python train.py --n_layer=12 --vocab_size=11138 --qk_norm=false --attn_scale=0.125 --parallel_block=false --init_std_qkv=0.0141 --init_std_down=0.00287 --weight_decay=0.12 --grad_clip=1.0 --schedule="wsd" --decay_fraction=0.921
Each number is 500 + 50 x the weight over its row's rms, rounded and kept within 0 to 999. Layers, rows and columns count from 0. Numbers have three digits each. The size before them is the row's rms in percent of the matrix's.

# up: layer 4 MLP up, 2048x512, rms 0.0499, rows 283-307, columns 256-383
# down: layer 4 MLP down (transposed), 2048x512, rms 0.0444, rows 283-306, columns 256-383
up283 092:454475484495520456378438458594538599456565484493507527525426526516535534449504483448496530496535469477574500528423573484447449517503471487454565582524522478444536406548377419573522508490542497525506586481384445446530558573515477517538530487474631448458501478546552468451613608502439561524441481499493470519530482497512438511488476419504594508435537466584436481502509472508499419531453
down283 091:454516440546457533497431603517379424465492520506425441547541484527470543434489531583569586593490550530512520470498515598489463540471552547480401470491455530544564530527541514535509521480486550422462457490515514490436560509504573377399557533443512596383501454484546509538502461450459456514493512491475431568495502442415492388518457531462534484562473569515506396452524455517527559512543
up284 095:432510544475375476442470553577567498423503538570468587467415553616489561470573503396513451446579637529473437548550524406376565565472478548475568591501485491459508505539496437557493504460492536533577496575456447564515496515533455465503518480561568482470486471538510474544520492537468531476513514512470434476518546370456468482497529564504511448395522487496457419497462526514507477386485
down284 090:503485498549491473543527573524475575495493527552456457528427530508575523494543524563499513461494402418555491399434537495497485433625488519513461482514584428623529440488496524469495438571529512565504545419502555489565429404456504516457511525558470466523507520514508473468578501521489382559483513380497571458539462493491599418504524510419476496624433540445535475421559481515522538541437
up285 108:437489449532479516467557549464517503532559590561538477483609495551601436402470517460498364534488508610533496520486528535576429491515487403500450523519490451451420532509476431456506449497444478526384477530615502445469411509456512438515519526478555464550512469547504526489535355447418554549495517574515502481424440520561533474514548543514512528460578532488515426467508406457514492509470
down285 107:509466510507482456483479497440496449485518582469497477426542534468477447610541511481628467494387424549547431458473515486597468552569516512553482495573512534518600512524469464487462403471487393468493551568509452508502509450387530499525470594542514465590543504492529563402556520496428466577522503483650476493488561502590512538499446489477471476539562511455509495499517525432556504520499
up286 101:538513533445438488526477495493409499539471580526488591503411536565566501577475439585479437554470481533510461517401556559416462468569514582550459564494469379496466473583517561532454508473488576533457503550471447444460512600452574488508451485470478456430489478508465507577514364444495542460441505518536433485587430467507500571432499451476523559575529428483424502435489409484487417558521
down286 097:534485456414609487590524527398613448448500470477519467458542477575524535447450479558541399520448420459433542472511552567516496454456488560456432510511506501508547552483543418513475541460562527602518527535531508490444481578472503523450460488540455470565652454470440502521501471492437437641536526414542551531587435431466497429486544527460416531434437552480507455509524489510444541489512
up287 101:617456441507446531457519634542520508571523511537528506469472512502483492426554497455580565469493531464458498508448482514567470488517503583525480524509497526534413547544528555513477527410461535469517485545534447497553375493523583558522588557498536541528456573519555447450556477564504482574411529543538484550600632486443563516456586450523529450531487506472434474480482489499491450409506
down287 100:537423508495497459516557484550462514503471517557505419476531542508463470507541530437535478475534430641518485467422433507419552525545520587598583449467462463440480486449531475416487500516433541471502411417572493427524474454434556558518538467449445494447543455524483546430528472551446576501522554536469561361487509548552566516479475499474501478447532409522500514439449527465598490515530
up288 110:492445527489529520541593521454512471560469482503445494587455529543506362525573509401403506502519528490518469558486577441545421505453479471482526562508491430596460424572539453455430507428570509615499529468527498524546423642526568514496636477447567465486407489505404433590512578444433536534565571535478566496586505540497482596592349441562511480557496512560509401534503461522472457462563
down288 120:493560543569497432545499493501512463594531507570385530565490436386551369467612403463416521521573492460476416453457569499582430539482508551535500553563505540490488459468551506511450427453417493565463597528549524539516478556596562600463588566537512470432508575538466402535495518477428434512505623419492486485468532523479505633610405564529516479513452498488430483536389470435463541539446
up289 106:595487532491431523493549495573469559389427482425413418457510496468550390523403508558545495586435561547480410487427440464533535498421456479500524438497436528528468484587509565456463518471527558495475477532512525525565439520594433431526496490502468427572444490549516462534553453423467521473546529495490518584478440556537520490517465400486560449556502478579460458460519450466496429459488
down289 105:591594524513460563588493526525514455448607405490452437517491544586548482420400486588445475580413506507531434527547461521511619508392538497462462518420620529515483484485569498511496486612535534453501504459535531552462476416495449473466419524527493535522447597547504478562500517502533472422497550475485511438543501493421563427565434486479511526498524447480566522473480527519605464478471
up290 100:545403514451531525517498389531510502544442574517491529559530509559503536458574508527505310526532480526533466390523511553480471536561464485508475524435470441413435550495377516564563528484542550571449620487549442458453554519544450507635518572503497442452482396460483485491573466446457529553442528490529459491495509473509510539478521586588525521481578552504558440534450592475461522505441
down290 104:485451472500432439475568502449503479547415447477545456486538575492493513553482446465486449517458489488471515566482517448491570510473467464461466512499480464460447451463568561367483539475627430529449424540491455469553537403545499416446514473473452517505494551589511547488489528522440554432424476434557510553474539554437383482516498534494483506569498551468437505493518485451621380467506
up291 105:504445428454449544517532442425489557482559550568499488511488483413548473610468602409460486463504510488444481508490406491473457463476481477548482476595420486470433532482514470573474496474505521556530558546473535564479427554533505423599672527526523479459501546468393440580512515505420585459415462509498454496615429541466362481463471502508515451567542515436420526546463473448453453643460
down291 107:498447540515495569563504398491561451520439536466514558518485418551493489362467530498474469431402501537536523510525418534479417625552502438458514541444460461439486434428447494468462426453483566528503482543420519523550513551483514529476490465410470431512544536384499549477555610470554508482543463520489446588558434471578437531388437543565527553467471427549478463494544515463451516495513
up292 095:449556458486528481428546474536504564517492461522459413423467486618499558461510499497531526566508516492495443434416541408420519519426507557512467449478460546563462514519470436566444499487505471423554501504580448467486502525485434556530563532526498508478431541500535467531463447551502522542589532465528443606537563534468400546501479487480538447465478577614447381525459582439451447418460
down292 093:556445508496426533576572544446427506514491447466495528518512546506560513467462560528524470455563602552494528478497517487566500412618528422399543532492498396569511488490542462492442514540568541454494508447505527527468435531529489447429464542454518457630465453553462554411497588544579527431526591491515509487515511593569613529438490529450515503472460526422581469465481450484519533494486
up293 091:555495417441474513436540428501496479438548513538491478441547467513520615399441559480490484531578542535505510526480501527424584598527432411467489523441498532554504521539501553513520541470556501499585419591449509476520495489404526537489532538565584482413541440455450440527452533403439556454573445492643451506500533499482461540494453508609498473397596491548543465589482545463474449481509
down293 094:523468519547515428489467573476475506528557562558420504483514444480545472503494495452607449408547518448563508597465462430531488565542539517537478441530448501488563483627519491471422429521475492385487426515541445533560408513439501491543545498502507460507528537501551490544517470534548504541486418441409560606519492501599474536494554450416510457448513476478409462435540470533565590520418
up294 102:484468541546479471517527590455531496598520550585448513502508588511469517495508595504543506516499484517538495630463545511451523444451434486507488509482488449514483474549468424476476569497499453512448472495443503497491407533540548457508570454601545466502516516509483538485521472520521539549401549529492494569576513435458455408411513370480543489369608498392405503399472558481381492602531
down294 101:476530495481531520516511414518497523476525438509469566498525411622596496488463450450525499492626537452468450508478485550543413490532529459484582503410413473605449546477501435509535438519519511467490531517505552564580449384581427559479410523512548451499501413490553516491437507435512553482447459524489442527478514492551586444498511434523478390361502454481446456550586452463565561521568
up295 089:488575495522464556402424502495531578462459425499510472455474506522552542529477505538483452484632472494411467648425459474424493562535499550515527504538466495559480599533462490493391526436586488479491546367467485502533508544478549482543589498477488499603442457457561452539506443474413541472553376557493481511494512420422553472492441489472609437475472572433505532610496525476498495468541
down295 089:432453473499598423502465506498565535516508518443384464582490487490489484592442473469463479509379488493433433524537438498541522440589549490492475464485503527527544449431524540534456552416453454531507525497535532421477481513471548526468403418444446509456549509508439489522481580484488549593424460531544535569469463479491453516512476467432406510508572491568349523470467587579573546508552
up296 099:548459431402506457504443505445535500527430516584489526521513503609546451464522573504511339528455490478490389465496465481515547495530501537506431548502425472483505532512434480494526513483447543461522525545537396452490484549563474506588537536372473476413481540580594470476497519535498531512565598516436492578406448440497501562626424441502494474490660563494509436611566544456425511501434
down296 094:488506483480492471502450476516517585487509494455529521481551469472510585440529522473514465527487617507530590527490459546543461522601440570487543463477577469460498550583532523439581465432506414558482522424470470633493436518509502511465505478467490470537550444569511567451542446545490551526514472522549497586545496427460481622419490499419526553516457503469416489371517556487579427414491
up297 105:471505555502421552449523494558473502414507480430459557478499548537508547425546523506539527557464598474485580523405353427458472523530443465508375470458416537567380526569531549529480508456592516607409481497483494483506503526648550430473501480448542524507497438521525549560494464405503562503500432512505468547591410508356461549511461503519541471449554479555545499493537556447500503423521
down297 098:433516539545479495533515493603409493434535462450528462502523519583486447497434536507449502487544464469536548444504500508473431453501582461491514475512456417490530508407455531554503515509509511458548538430595460457469547478470556473566447509496459498444526429492441553560556459517464542548462535549492470514465592485438518463418502410434429468556408476526548531565499479566467486565476
up298 113:509483489516521547513521493518493539450513586513483556558515492512544483458564558441516424501532486514531479464457527478546432551526503496499447484460489409537530480616533500576455538416552469513366552590505561519537415592620433536504552502516579505471460530470466459536482528406509565535440527567446444540464516532471462572489456518496459425485526612497509508565521534506496531457579
down298 118:538544432536549437518468498576551424568450437503487550495452476557488427418567440531469411571521600554452556549481536547583474531480573525537531457494441504483539483545458519432461438558408506598517484563517430480462476484503539611459527606587526424443494519403456463555576464446463593530522559503508495521523589541547484466455464596416527540503507498460513496544510601491485569484459
up299 094:582493433523480493486593510479516504509556494475491481433521525424587527494585528571465516553587440417539448506401491436551485412551539535434406483517450509484476462485491546560508495514479445634561470484488504513598511550513578542493603541511527519582542447478447470452526521512485544500566430484487584493602464586542578536529549430596518506477513565522510475545513479417472408548498
down299 093:447460561463468454475453502556465484554448524421392430470444486574436453626385485475523486519456507603502446428493514537484553537424547549455448495507567427476527480526456472534457551478521526525493462464631532508481481463525513469486434549543504501430541543475561534434541501474527468543480553469481430421449512537518398507513574521439456487477483525428603422506498478591500473505588
up300 108:506575451437492527486571485529544546436519547633576550544447560556504403436542539473489439593482509552543426570488485488540497478440493450520468570431496478413497523478454447549522524484492576516383580508464470468540554499546461446493518518561511471532524462513415460458456558502469510493525548440533489497524422388448481482509526515476632445477591561487572524505576489553507510543591
down300 110:495458477412531498468573521563518577482509559505457539510526449449452541488460485484436399537469515472479526470432462582549522516453598480446452515444557557433502423561457431547412530569524523492500552540474424486573411507522513511501471565475569444595497520514496490535487510505529535498560499531473504454537544475445550480557476512443432505474540492572438567496501527461492452606553
up301 105:459430509457509425498488446534514567584500602502522508499570481485598542469573510510520432508563443576531581499466519516568490550544523538579482487526568527540485503559476511503461499488462515538428508428491537545510375632494516460581593441499558467508498472597617448435501513538520493569502529535458367504476620474449547567509512476508560456516537514475432555469487510407503485440464
down301 108:462501477473531405546450392540451517542493407494469412493536482463474499534538542426478410550497529487379529529490547503470473572522468600488561483525553491525539476488504430466436515594467488527474587567589536493573566568433487546443561427513477465528489444514472506474429530496534512514501522470495459487441523422496578619509393480343533503479391550545473515543514506548423522510466
up302 110:516586526439512505476443555518507497481431569577548495537565387498509537551536521519507457536586557601503450542474540492437502554496540462451484554524475382422515605547431580472514499513495519497491539597427490400535531550456516450548515586547557544539430452423553470545484495518465479518498511539482479505527451446393550559466492535467586532493535435436545463470517516467537423385441
down302 106:483429472499524466564517504522463514409518388490529501478442515469479515458496496512475458425436556429485502476504475580575509443462486511575454505532602598521527412503509498532495484453442478480525488453502533532526466568463472537474491393417405442486539536525423468536592485464497502498443509591491546448522499483600479494555574535445513481406521510585389588513497553582445558586532
up303 107:540545427482453588455596466546499520507464549639463501466432595476514427522575522434408447529544571609495589537480471508507496446448429504484591498418466489514484520535429600501367515492601367500482448583484534469526535588439474520464485546607539495584389443558535429510463456426472617485576550465526566532558515452472491544515595500503535444495510543429471490419455528517510499523494
down303 102:425514484506527362567511482472622498567534411558519526539513539543456533586520414522439548343435522462560519499583546509520429469506503599488512540478473540551518557502545560451451497482399499454521520521626521547514502438422483607537525488599446561623441538532473464486433548461509537552497587504484591463531533487484531487419575578434494559500377456457564511496459557622535522522472
up304 098:523512454482523489472473466513582581504576515583415580420433546515578528490456568528433467381505605614474508419477561484492456467459523487488523577561525529574471552518451461518476519398444367466424535481427548504486506499526480523629495666412483408481475596494447496528493429443516443482445489507517500539495515482518395571490510465469491496462522476513488520476512476474505531486475
down304 100:483507489485571473473494480532446471536501582533531583546519426496441480549488510417456503555515521497502460484501505565512406580416567496436481450609475471450494507539461497519495480453573540478528520562415456509454459530505555457486484435508610581540450460458548535434529497425523588472514467465499477534402535541556453482575556513535535553477522513518496582585437506584476577454543
up305 105:489456479493473517526466523464471514554616541611482466508471481473573498497510526547541477513592513527489453492478569577459536467512558395573511439420451451467578540482461384504492426515519450618455529562438481536465516484451496507604521535487587527507498534471547457424516538491501461485533557489480476570434467501422490482575571424498513499443575572407509460471436615438503545540495
down305 100:518518484440462463524526369492508432390549451508565468460558520487544537611450534481492523468507445578489601478476544522521477400518502463566579561469577440586535521475552453475485521448493509487521466452475443498630485505464497585465537512478468526480437432466516465505439485539522492408522515580552510388509547428593601514413470519526483491439506557523503480515454475576581442523620
up306 084:484478449428510536447583565522575423572521542503624547633520559524541490428545491407493479537486486485569511466437527542540520505524426433522534474584594462521447502564499519495492596483617543594502557490502520559449521600449458400524481515597534514561439461476412454483509432562470474507568569523503529452486582480452547478461524483521536451443546536431476497512545477417480564484518
down306 089:459541463543659496527470423447446471463577526471556497518530440507514528578481516484564478526528549518423486516521489443472512523492563605529425384431502602454475476471518415527484511517497572433595515551571540485516515483460484518498488444412516475500500522488468458525527488502456427531547535503565485558490520472591474501453507444462513543422570458552570413481490490482524555516487
up307 097:471382545460488558480534461574488534534545613469424479429497420513510560511534495498473482619489514494479478500527455484445529500517501499510561575559464485485528518461421516512407677505567519450495406500468358472514533555506455435559531524487534491578415436497546490503501509508371446478534428436499504477536433427355531576545541511524521547577524511498501487501576427431494395510447